python train.py --num_hidden_layers=12 --hidden_size=128 --num_attention_heads=2 --num_key_value_heads=2 --head_dim=64 --intermediate_size=320 --vocab_size=8192 --hidden_act="swiglu" --norm="rmsnorm" --norm_place="pre" --norm_eps=1e-05 --positions="rope" --rope_theta=2260.0 --rope_fraction=1.0 --qk_norm=false --attn_scale=0.125 --bias="qkv" --tie_word_embeddings=false --parallel_block=false --init="uniform" --init_std_qkv=0.0448 --init_std_o=0.0 --init_std_up=0.0448 --init_std_down=0.0 --optimizer="adamw" --learning_rate=0.00262 --lr_mult_o=1.48 --beta1=0.9 --beta2=0.99 --lr_head=0.00805 --max_grad_norm=2.0 --warmup_steps=219 --schedule="wsd" --decay_fraction=0.908 --decay_shape="linear" --final_lr_fraction=0.0 --batch_tokens=32768 --max_seq_len=384 --doc_mask=true --train_tokens=200000000 --max_steps=6104 --dataset="wikipedia_en"
Each number is 128 + 24 x the weight over its row's rms, rounded and kept within 0 to 255. Layers, rows and columns count from 0. Numbers have three digits each. The size before them is the row's rms in percent of the matrix's.

# up: layer 8 MLP up, 320x128, rms 0.106, rows 292-319, columns 0-127
# down: layer 8 MLP down (transposed), 320x128, rms 0.101, rows 292-319, columns 0-127
# gate: layer 8 MLP gate, 320x128, rms 0.113, rows 293-319, columns 0-127
up292 104:136121103153147110118112161127150126150139171094117126129078127148107110175105159160125142145089107150092189108098111117103128133135100129156118120082164138090122117143123146115151154129151087167134097158146101157051141165103151131156123097136086117119114090115125105091127118126115154123115120136157124127095146099100104141164116138152121126126159152159146140142081121124150117119102
down292 103:136110103145105101132118121112145092183123128119114164105108123117137105111152149148147127134148119132138157069166104121074085142097175097194138149112109128156142121130149144103149163130124122142093125144145115163094137122128155153088122114116123114166137113141128138152149129141146143104158095194159147121117092101127109138156098167109175118114139137127145151134094095134171136130095
gate293 103:138141109103097102116096162149104122176155122132136134117102137102117121131090123103116135134151109159158139086145158133109121117126119155127148131112187143115150143175100107090140131140159139118145158148152133112148157149102105189124145121142080109099112180071143098143140122139153109112101157122111132160092171139135104126103156172096092157152150127123142160110130177125128100135138
up293 092:105120107110140061131152124155104095108115121095136147148097178123048141133104112096112146097127123159152127144111122110119132160086167158142142163082148170143154143154110130155117152155138147114115119114135141119152142128140139140167148120171132109141130106128120123110140159119103135142148105133086152120157100144087134158091138180154120155107110123072123124106128140135095127153161
down293 092:121108166109167150142100128131128094109116118127165119111123186147098140109113115170160120140139135126110097144117139094129106108106118139131112110085097178122104104136152124140122112075123135171120104079095163139115126134116159089122113121157178111173118121177096133117121133131131149116175076153131086156126124111145131156129142129116164125111145149185109154112164112112095144117147
gate294 127:151096150099145145124103140111125116144097193096164131123111122116094154116121139094124140102145143160138104144098149123113119169095135151140111164151113151148116121155121123129145138152170119127115108155189105135116111096162136158112142124142098113112150122087122116142151123105124123130139133128113101146099122135139170077135148180136128162107060150077098094084118168114120128107161
up294 110:139151099072164132132115107123151120144174143173113145144131083090178090151118150105107096139151127111128080139140125118115094107116122114096171102123140063091134129142139154099075125122143126116126181129153138076129127140118166130124157143137143125089096183128120137141138113164119151137107152150111137118131147087110123119179138114117123121134132087143145161145141135155111141116126
down294 118:131128100120133106113121108145135142113099141133132129128115100166150121144119133129123131158147123123116128141139129150119137147161124128131116136113118000120146126161120116121117142145147105134127113139112090138153133138143137133114148162111121149102125114134138117133131113150105142101124147129137134111113144144053157109155143101165105146134151155124102148116104118137142154130120
gate295 107:140106128085147115136128150151133177119138168106120150081181105117144108116127083154125107119168124136169113096151141123113099139084173126130132120150155126126110119159107125169129145125152155123140120107108100118168133115094129101189164108143087100148147091139122129115169131102148151136138098113110096196102118156123143107162128136110149162131122108111140126093125095128103092144149
up295 106:106131150157125156181142121152141156130120092100131125186112190149130131139150135082118093139126109120133115140141086165140174156183153173124121121109132137146130124109134137105126175139144099114102076134157146100097119131114128167081093131117092112110125129130132133133098123151111089100154132095110121127136088118138144131104122098166131138158099107137151140145169162137114099154099
down295 105:145112093116088132147092143103116145117114110113119117086153092136115132105146093115135126107110158134121102103112136095183080096057136080138169115199146178113121142129118131159109120122120127146180101133122133141139158103116133091151108121097136117139103124163141155098161113069116140098137128146082124155142116139129100161134134141129142138133148116165146126097125115119148127124156
gate296 087:105146147171114141180112093115102112126121141117115129177125107115136175164158138124130097174122130087143130115140124087143138128170121134111166159114165058144136196133121120130144112110119128115121102151134124129182120119111052133127112120169134120113125130115126090149129156113112083132125090162112084152119132130097159158145117135130122105132120106102140148141138143145133129169109
up296 097:092159124163139128158140058137143133142144108125086112156118130093129121166162180143113111104107110076123107097144142143146154128150101103133154140135153117122176130115071105129105117125144146130142127136123156117147139090108096148113143145110147174135099096124153141122090109101163138104179105130121099107140116148139098147113113103124122111127134112119085176118112120185150110163100
down296 099:097149122138139183130164106171141104169114082134121126154122155105112138134159133186120141097074112122144099114119113158115147099117120089119122119138135196139157096139118122152137179137184111114107128142111098154132152114099154082117112131094119169110098088140137148127150092120134135098135131115155117102132177141149134093104123119118133146113116105151103163136141119133137103161154
gate297 105:131121207141110150101175131164093097137117119161147125119106163098105161189107134139147080106130153114117140126068139109152120144117154172129103130114074132136099144115109114121152122146114142137148104113120117127100118121122129127129133114170099109105167115130106127147141157174109175126139135127130100162128105101176158128130128161128120103136093154135134131139098126148128087088161
up297 108:123124141138115141118170095147130096132113132151112142121108196092103132149099166169144130079131104131105118111100138159111136087093144139153104085141116175125141114110102135117156149146134151140127105139082127115086113104123127123111143114111115128089127103168145142136165102128161153138155126103166128134133140133216129139091104112104117120096123130140118180154126109152121081120148
down297 114:117130114124130143149145120155146118119124120141120118105146164145131124124133162132132130109104126128143120136149138133110131151083130130115128114129127255127145142126117135141115142165147117127119148168123132129136113152114112129128121145098146147126113121126154123114119113114144138130143150128141140149157139111241126104122137102110130131120131113142143159135126133115139116136130
gate298 099:086135131137123110155104175153141121073081128117134117130176118173100135102101124136082120128167115132114131126096100140160087184123127142134128127136178128139165129120115110115180148142119129168153154132121116117110104111152130144064127108154157075127158129127108116149145104144148138105140148125156118136108110156082151100122146149130160111183112102146137101108157126142130125103158
up298 098:129092127117089131118129114118113100113138095134131157117135095105156138118089122149142120115145078161132113122144145153135125098114108103140119141100120123156173090155087157163126140144132156099117130105091111149114145171142101149111157135138123145095142157140165157159147073139128126112161114132155193102097159140151086095156128106152075182141130116107179129112133133160134122107121
down298 101:114085176138131143084114121123153091123147137132124122148140106101166133089133112173144105115098177108147137078087135132145122128104113141110123091075172144094101135140109112146148088148091141147124134117134136125154131141163120106112113173103108147137120132101112114095111119133156146111141112110151127127111130133119148131115135047134111122124134174120161182142096126152183156112150
gate299 139:107140148140160135164160169155116141129126153132121098133173151119117151154168107158147086105103155126178152128132101133107166137166154139056153111136115117104119126127139140151132109100119158120179113094185150158112141141117140139111109136157158118178143173153052137136129117136121159112134119113115083130105117103126147171138121138090153134142115131109142107129133138097127126135117
up299 116:144084119154112153125127101127102119194137141119159156128124130155117097098083101132148109154191134106155106112112127133143135134101121173150149160133109110165099085112161111126135117136097180111104150110119146148110151115125161144149125096155078140102131124124126093177145118159139133121102140158148162141178161150146111127115096123098171125094118137117133112117148111132126127146076
down299 112:180099129099117104147121172136156113132143155097110117117131140096114147138102113108059123177122171107127132149138102115107092146139128130118080087145162159131105147127150105135086104118128121148100115117102147146154124097145155153116152106124111132132126122097138094138168092080101142133135119144111095138144097185157082125137119103125100164088119155103104162135113124131104151103144
gate300 102:119116137094135141113116129129121112155152163135167128123125153137172140119099132155108133122070150143140138156068118152127078159157146152129114161071156136116114097106099049147178103143120136130173117093114144123106116114123136177108092114154136133101151132124111111145141136130100110187144151113120160142133127146111139110123161143144165123126117126161130136149160162128091133147159
up300 101:126131143132107091143137090161143150073115143107138113087135107125151097161142114154114110099176068199094166162135106127175116098148112146126131118132141148136172120146122114147121105152130120117126116090134135101123099111133110133167135120134068155144108129118161106123143110077106135156111090097118097153108142132111141096150157140099140116128122109130166097088097124144127130150109
down300 105:114161101142110129104136088130103142130166097109157084109102134115125162131136116126118104113095127109129139210097094105077095125110126101183110134147122147092100117140085153119086128181121129150126121138147153120130184142122113123133141158159098133113162136109149134095135077110122148137136152103136131093139110151098107147118128169103119133137123129146116163119159154150110147151088
gate301 106:173131132118144173174122170153107132119101110122114142119156126150097128117104131102123078115143128134126126151106149080145157152121105110164084178113141115094120093122126130113110141172119130104135126107151113152144154130165130149109090137143110151110142133140107079130114143147160129116080181126132138168129124146174131136138108142134129172108067115130107117146089124145171176134092
up301 106:104115134130150120158143119125106132143142106069110116174097171139144097081099093127132158160140133115134124105126090152107129124127169130121129076135119142141089135087111154147144148152147165143100119139095177108094129118211099073144104097124108159116149125144122154134149105135155127132129126143122119107137133137107145152130114128157149102157103126146141135110114085149141160174097
down301 108:102126115161098123151148072155163136127151136120094122150131123108141122121136111122087151091106088120139129124122141127152122108130121083091140128095121207129102122093132124141132118119126130146151114119124140153152108146104155132154167177121131104117103117089123120104158126079098154174125106118146111104077139143095147147146127085117138114127159173124151134072095150139084096105132
gate302 109:111116135084099125151160125128171151119128098108153139122160112112126111122153084164176092119150153123131124116112115116074164120121154142091134119136115131129137090110164134083168111128137147142124111110148127139164122139123143093136122120149130112174161191155121154141113180135114143135122180121128108177098126117129184138125127149104145125145122141151186125158124157088115086109122
up302 103:132143099126110140123133166129135161131093137088109108126143113150101169146125094128143137109136114160113162152080127132124157166089151100091169133095154150171123120124156157122150119137174117169134114135165139146130107091100132128133093099176185101154146145106136139113127134138113112123167101108154107133104132118107166139098100148130166086163104103123136083103163127111121143099105
down302 105:119108125132140179137146093143153084125151120156118108101117172145148098159165130131132109096136123099116152129153140099113125153111115124098162105124081119132167113126114122073136096133129138120097149114119136148165148113158119148079179134137122118138164142122090127110130093158117129103101149103152111127082123107147147156129133228131120116159140128139114116126146179155116116155131
gate303 101:082150103157124128078135110092095150123159120132102129141138125169149076122145097158103078102128119147138138132110096129109120193132103139139164108118138123099094152168170125147168109138117144127111139123125124157145144152154138156121135109166134116128123183074129103129137192119140078105176153123124104128138103100138143089131112137135117142141119141155143132155100091123129152120122
up303 101:121120152093149105160149138093099152103121122134109114128097094125119175126153169147108108144148135054112131172112113097137169163117121083132141161137111113121079112089134129123117138101130153117123130122113151118109120132172153096137100150164166144116118119092084162133150113103123151081115152112136126131163147150119139104132110092105172141162178152108144150138147145121158148138099
down303 105:146125093079128153128134163093124135171138155104180117172115116094106142102106111101175119148121151132129143128149148143167129083127142130073114153178118131088115151112091116139119148156100127138120081136107107161107149128112144104148114128130078124126114146118114128112103140135160087116183104154104122157140129142089113157134110114150112136077129136118148112159138079097134114111098
gate304 084:146163167134128118082107136142140135127154162145103136102131141159094140092150125134123168129166156120104131111154152121099097152121146139122067123062109191095134145174137119170132179130125146105148103153137129115141149152096162097146138131125101120110145140104115123126131144124107153115156154133124093117128147121109128131096111145146152153074103136119130172158161116141108105118182
up304 096:140111185171111119123111090102112168132134175140106135182142160154156154124098128110077141162126164144118101137150134138151093156140103135101144118114138110140140108118172113123146157110114121101101115166104098115109127109122114142119153168113112117110133194095149156126138120110105117091126124114158108136110118150129134133140145097147074128175139137147125175167104133114098128082104
down304 098:135117129140136109169109127118106095159118136082152107102105105135176096127119085147115121097176101122135129125132101148166167137145161156148142146087131039155146114143106143141131113127135098146127125115143137098134140125110129145100120096126143088155071127148118127140122144115085125100126113157151128129086166099117114120133099075142155112182144110110102109123126128097168112127147
gate305 111:151105133164104125123105150156121170143161119153120125113092116180140130145095159157111170175119097134121150132142133108123155155185097146132129180106111141145150128142102169126179142131145133125078096107151095117124156151166112125144146145127119131122120130076149125104142116092136122133088143136124113136117168146140112143129149134152158113127072155110080119128122075126136099117086
up305 101:111156166140131147111118126109147128125086121126131155104145114132116134110173132136133102089089130129111136104141159127119108120134107104164150128113091097106086124083155151160139167141117101141136137164110174121081086099121092131148126119071179144152063098111114098128095148134126125100177107103095119116086124155141164102120142146125139145132159107112134096142155117106103105112131
down305 103:119088076155083121119173130080142122111099135097095098082151146150089127136107195137099101137152111151138150123089181125125125134161101109114128136147140127091113119092145153109133126096109088167117131142099130099142109067123121120128107143116093116124120117114162122127096144122094147122120132072093128126092150148140150112093150113098124103116126165149126116124127138106099120132132
gate306 092:113147096109116135125179115106123186111170136100125137128163139075150134114113157115098118125170136153127122110116095124121121119147144128094106166122142147136116136118117071117144109122150137117092119116201140144106095150096141155060151118126108122129150195082148108141118157118133149138150130140100133135090143143133105123138109141146085153133124167120106096113118149157084143125140
up306 096:175130141137075084147099123120135115157157175152101114115148080144132149136135120154134145144115142139158156105169138156115128144124098143100161110143133105116126142086116083075142111136126169123102149151131098144117132097117164162160134100135136088113088151106123131207165132115117122139124141158112131128104113120090144146123125130138139171146103153111122107110128153140135099077159
down306 097:116123150165106138116116169160135163125138123167119117156125166130113131148140114136131107113139157130115151159164099101166118111128119132092124146120094142101128122135160126098143097137137091114157140128176119118140112186120136108104188109113117147135122154090109141162135107150128139178158143144088112145082140131117145142137121127155148132167080106130125042100109158120081130115146
gate307 097:170119130132135171072150148109081122133117158116152170130175058108116155159110130077137111137121142118113109165105146135129070141119171146107130155112123152146161150134140110081129138144170108144124111119152112151185114134105132126142116109103135141157173123151117101150129152147143106118127144122146150147123113105141124098127159177136134140146123130101171081156136104107146117114139
up307 100:175087164107096137112153148127169143084170099124138123107107112111148102152112112142152131114151146127118154148120156080093103129133061137100130110087151131144161113118129105124109125122119098157115136104146143160145114115146196129094113119171140137147162110108140134103128131138127118125140142113113158092132139097155127090135127125140123096116129067108168119096146103091092085106118
down307 098:111108128143144128099114143178119145109121117147072132099141123128079164144138147105101097153089171114181131126130148104089134112165131150097138090155154133104149095127174177115117158115110160096107137096110088161123138114130092140144140168144107112154145110158148092103083135116109119128147147140104102145172116143130120119099124089105128118147133143135093154168117122089129108139132
gate308 077:119130170133095102093126100098072146110130124170156122137175109133146166123127131130136163133136160171120138171123089147166126122123139133139134144123137146131120109102178131124137163105080101110101116142146146148080121111125154099109109136087164156103153117132127124101108154100113122119135174149118091105160128133133136098161089099125117107100145138107068133170151087147147107127101
up308 087:110159150152120117096115148139064137103150155196135123108128129123108153113138143136156150131099165124128183136162144138117119104121145124121140114123084133105112125115167146111114144121154136147154112178127149124157134117118150088149161112129151171085152089101078195167172130109158114132151151119134095133102117146116117120082137131085119132104118129136130144136116144145179122119120
down308 077:190148107111111105157115173113106108131111100089160104113097106143156127107134101084121110140131122125115147139113110119146131102151107111132139115100142106146096144138117178120065081086109107150096133111165126096155124125128125151131094144117105087133095153145102137136091124132098125147125113165127170159178156100146157156160131112151166147133139109148157094118113118091141159142122
gate309 103:128095163160134160102149109135134150098101129151114152113109134101136124160113130054125130116150120121140145130114135126119125104115130124098111138136081136102114100133132122169138100117138141104101133129168175131083127189175149142139139138163103133110115104090149130080115114095085120149145130096130142185133114162168158085151136106147110113159113101160164116102113095138096136120102
up309 108:127111097111116098134140156112107165147153121120158109122117110113186140131200128119144139143072131110110117122128124112125116117141145098109125147164150119117137129140115126174120146099131128126157113089155146163159094148137131052101088108135109141153131144111140120130113133116139132129172080077087139129135138057142101087152151136114127110103147136139138183141153133117102151136147
down309 107:128105118110172164111103132140113141109130138128152183123130169140106133133134099146101149145110140144096134133145139141113168099144108186153137129121162069099111140114134159172104143138163097134125129099087129125134134124133129133114103111140101070145079113142128151103126121124100128159113134104110086136187117136106078144127116153097138156082103178104186134154140125134121141124137
gate310 082:126072160127138157165179155130135171080117110113128141120123167117132087128134137160134119140130118117100144118157081158164160131145136142108091114147121085141175088127132136113141122143128167154137137117147122131091148112114125157095109126099128140157141178147098163147128118129145154123175120119123108118107109096141114133112113114106121108115160115123167095154136117125097043094118
up310 095:145132135129155101137136127168103158144113093076114115125168127107147160144108084160114117128106122131133160114122114098131121132120144110123146114097097218103101108118149139185108141117096136120155098104119119120122153136118107137133092093153185133134191124135087159110136093104142155108110104136128097131133137106114119109137131114096158130149091111118181154131152119109119133169111
down310 096:108143092146139096148121115115104091126096134121137114135105098150115122144144099116094121092122145116147131165148097131112153119180123093183144135096140059131143149140139162139104159133134093137112146124120127090150134126116133108134126127154147128122139119154099153062084113157123150090100153106148144149153160111127177149139127108128145125091161138154147084131120101104173165170152
gate311 107:139096098113166108125135170098145134090110141142126105157166136135124131125110155150136081167116159138155126150133099108103141140121112118067109111118099116132099102109175153117126122149104119141188144097165117113133145153123152112096116135133137090114145110164084152142163124158168147119161141134111100159139107154141145112108138127079108162092128132159161104110179116129160124136168
up311 099:103125110138132088122116091109142122141130112139162154107137113102097124065132149145108074100111166088164103111129110098092126149096113115132157113103129114112122097146165111136144101108085162116163116135145167133151145110134105146130161118147146113077140099136103094156112120155118140145103101138173118139119090153113176152118113168127158115133176144122152164115115150159119092106102
down311 099:153139128105200103117150133104118125123097172139129117172145134156140152112121143098148133189156121130075117123125116135120140120151135104183138154129120162156149125122138103119091099179139143134170149145140104128116105103143119182105114120111117113109103168100114163141145106171083130123127148164142162132110133121129132101094137103105112108086101082128114083158141116115116136143149
gate312 100:160097138092141144147097128103102194153136123125153123082133112129115112132135134104125117106180160154131130141114107122162144144138153149121146175144162153104126104135130143095111126081109157122153095147144130119119147108125126110107111100153133128095118149160102134138145128120107165087120118119141108123125148160113149093152134139096175047166110100099179134097103125145115086099123
up312 106:122091128151087120149163120123133097168144138171173164091105142101124158075148078086119138100132080137158145154102147138158142090107125178092139145147146113133107105116131181122139125140166148156130115119139155142147124100133118081119135116125100138156107131127143091163144170118111135111138109119139130122130116133126125130125156152137112101156089105092128102108085131147135079113167
down312 104:132092123145130138086121092159087150161128121108145160097132114136136169143121138140104150052124135149072125136127144081143126149115099151088127113160132153169101121161092105110156159138110094146124135119094145081109150100129147104092096115133173122130122093169128127102136121148117133156136123103126140126095116147126157135079104169137153126099127136147156163105130087147119102131129
gate313 115:119125190146179151116103136148120125103114164123138122125105133122114167149123122118142114117133145137124171143131190129122090170099145166084141177106108136111143140150122114149128128161153142137154099144164098146144093131134144164144160093179110149129123133061128147160150112184113162138153163122114123168144104133127080131124133152154135130106106102098149098107116117121130120124146
up313 113:112110153149173138129126136190107139114128140126139131130073184130136175126145136168186094140102118128122154153164168132102101146082113126111123133133120158106133130174110102140116155168127125105146098146125124208133126108167139148134150128141149147150116130089148130136138092131132136162152160100129157137170105098138092123088113120116109125138121122096161154161122133119146103120145
down313 112:146107141112138116112125140142138121127129131114123110129105146108135155131117135128136121094148147119122133116125143137108116136045118094139132103126108255129131126135128127120149114127119127108139146118141124131115146140131140142131140137156134149146127111122102114135144085133143137133159159126121128109182147101152124144102101110144132131112111141113111123136124120137136128128132
gate314 102:162125120129106104128090153144120137167131162086153176088138116082124148124057149143116111147131139094115131091127158106113128153114129133152153168090112121132117111168119110105182135124158147120109119123123106086159158148102110151114098140136093116114149135059122083154136135140074127118099139137117112143131148120104120134126131147103170117135103091122077163138129149126130143103129
up314 098:106106142161170161089121151113122124125105101120110140160131143159177118119111122132159145156113143142134126131095149118084097119152140145144110134110152119119136154093095149163154145148108146144115156107094108116142106197067123100122121094111141147136137170126118171144138159154167122114071159117150126143106124072127138159121104130168121137143102146102152117084139128113138168102140
down314 097:092153131139157126135114139113070168115102134158105141134109130147093121105102144101186139122101112134154136127141110108128149144128142110099118119097108058101140152127152151125071101129168156123112144122138121089149142159165110142120124064136140149096137108125112108150115100122107140157126138126143146169113138111158140153142092145093115128097098111131143124069130142168165107100089
gate315 104:130148154143110146111121187154122138137118136153132140095127132132094130125141169125141114106100119110151176112098148115077150125124117116139129124108184116146129134113110178130092130150127135142090065137125145185103130148122126144114140126109120086150123169088152129120139119116169165084110164117135144149132183146122107083126120153120143116177096139118082137103086090137102116123116
up315 104:150117150140115113132158129165128167147138163155142105097142106107138082095101148115118112172079154145125142106128151162118164104146135117124141157144132135126175120133111072115162152144151090138134107140137102106159154110138122133132163140144122154118116129092156079098104166113122120142154105135127108131087068127116143140135129110145091127058152105118138129152097062123106147134119
down315 105:115152131128129126136151141127095133142113128132115093094089075129140152130127126155111117160127168107149105086140126124095142143124100106131104136179162109101114108117140072131175105112143136120120116122141123106139145095146152183110108142132112143136068170124098097142081142115123138089116144123134112092098135085151110145135160144137112093069135174101146143115115155107152142168097
gate316 096:137133173162118128086123102144139119127150111120119133133140145106132122146151140142106119126112127160136088119119122138113132143115141135149107169101097134090091138154118095120148160159104157074159092099113122100095088128120108146156135118133096123172160082094159135129152077157058155150148125139144129127136132138103059114136139177145129141106152096114127117127084138124086127120157
up316 098:119125124152151207122156155169110146102150145147110109129119142089122128107142112128164121113155121137097141105137150110117130100120123084101098121136162102117104115129134167126147125099165098153156153105159111168138144146123155111094131122096118079153093145125132075127126104167138148158111096094121193109108170103146119131132118114134121123152114111157097144117131067142143095143136
down316 101:148058120139130125135096149113123129135139103076150124091126129183145134095148130099146192102130133113106149153151114123130133094112132127137114132120120117097152123154152136150084142140149079081138164148148079112140123117156146127127113126138095138110103146091115154174128138135138125124112150107075136086132129121097110147142111049120156149102123118117124084107130160132150113149121
gate317 098:122119152163149104143089134153126138139123170172133125131135147120094134122139134116130131134124138133127085152152156077119126169082115159090138122132119121090155106119124126177159128140091154146090112111168105108126140161147125126153148106149105114124156098088148138148152090122100119100161136143140088126093147103162113122142112157100057130189077142105168127124105126127109134146121
up317 097:128122139152170144134137092136118129141150184122134129122130111105127109126110176144146131131098110137129143182130136101110175133111095117124158118159102138076126140093120129151123120105131117095132073116122143141161110108109122096129151142123124122167134125127162097124136079159137116121134134151185146143111149119137107100101149156131085118165140114128148109130047122199160143169113
down317 102:135128115132171109146138071126099101182105137117134135082127150097139144100112125131119156107101124143136143123128129146136159125130142127135133129089134255118099099106138117136138138170097133131137130108106139129124146134113109120131138117152117154130134095144129095111136091112137107125127122144098130132125118147139114128122111153153106153195126112115127132126059108123153108136133
gate318 083:138117140146130140115106128143169156063148147185109118146147092125112147119132128097117114135141117127140141123143144134110139139142165119161108149144136122148160148106074129098156122163148117093096101125153131190122081094139162164133091139121154163125121083093145135083132146085128144112134121106104128182108127142134126111117133109197149160139122126135108120103108089126082137116133
up318 088:134135107111143122121107104161146131156116142144179145096131111121121115115151155122111136120131123115110136153134134109167096151095121136166087137110102110133119122121130104111127152129181139068105110118096121129145092148109073123161093137109140148112119115092185105162120112155160082104148158142119138169155165166125146070099140174127071130121112126123144136147121137131156108123082
down318 084:132167115133132067144150190073115127104143130086121096107127145133126120121154128155102118103139139123131109152140108157101159133132106095111158075129129142118169111083129108094090122119119147135112137115149150099135116063123169137158142116111107113114137114146106157133122067121117132155122125158131083115104105092150144122161138139163118129118160142147143139105078166108138144163127
gate319 100:136119112124084144096095155120079159140124133140129129111167127144120157140060148143108164127154187153117117123104139104102174110143144109132148133133082147138126134141107131100095122169161119133101128120104102151126126143086144088116120096122123114131130137117102098144134151126101173149121117150101109157159157144139160140119133130085077087126135104096125085151074125147140172136145
up319 109:088117120136112126128144122151157116129137107162137120123113140100146115167124143143115120124087156121137143082090149106099109113132127107096108127113141111126083125142070139125124132066163096143184132103117134108114123138117153190104116134136157097121166173161110122119131108137141100107077139115202118147120149121139118128121121112113133102156157127136119129138146153139068096153185
down319 106:152125128100105116181117132130137127142130106122101130148112114154107155145083147131143156146173141113141158165112099097076145132168105156123134129134142133102111127116145128110105113121098117130124142179143084152129148097174141103134141150143101135152146089116151114167100122159147130123099106152172160117112114110144063148114128076141112142133109101090116183116138155103138173118087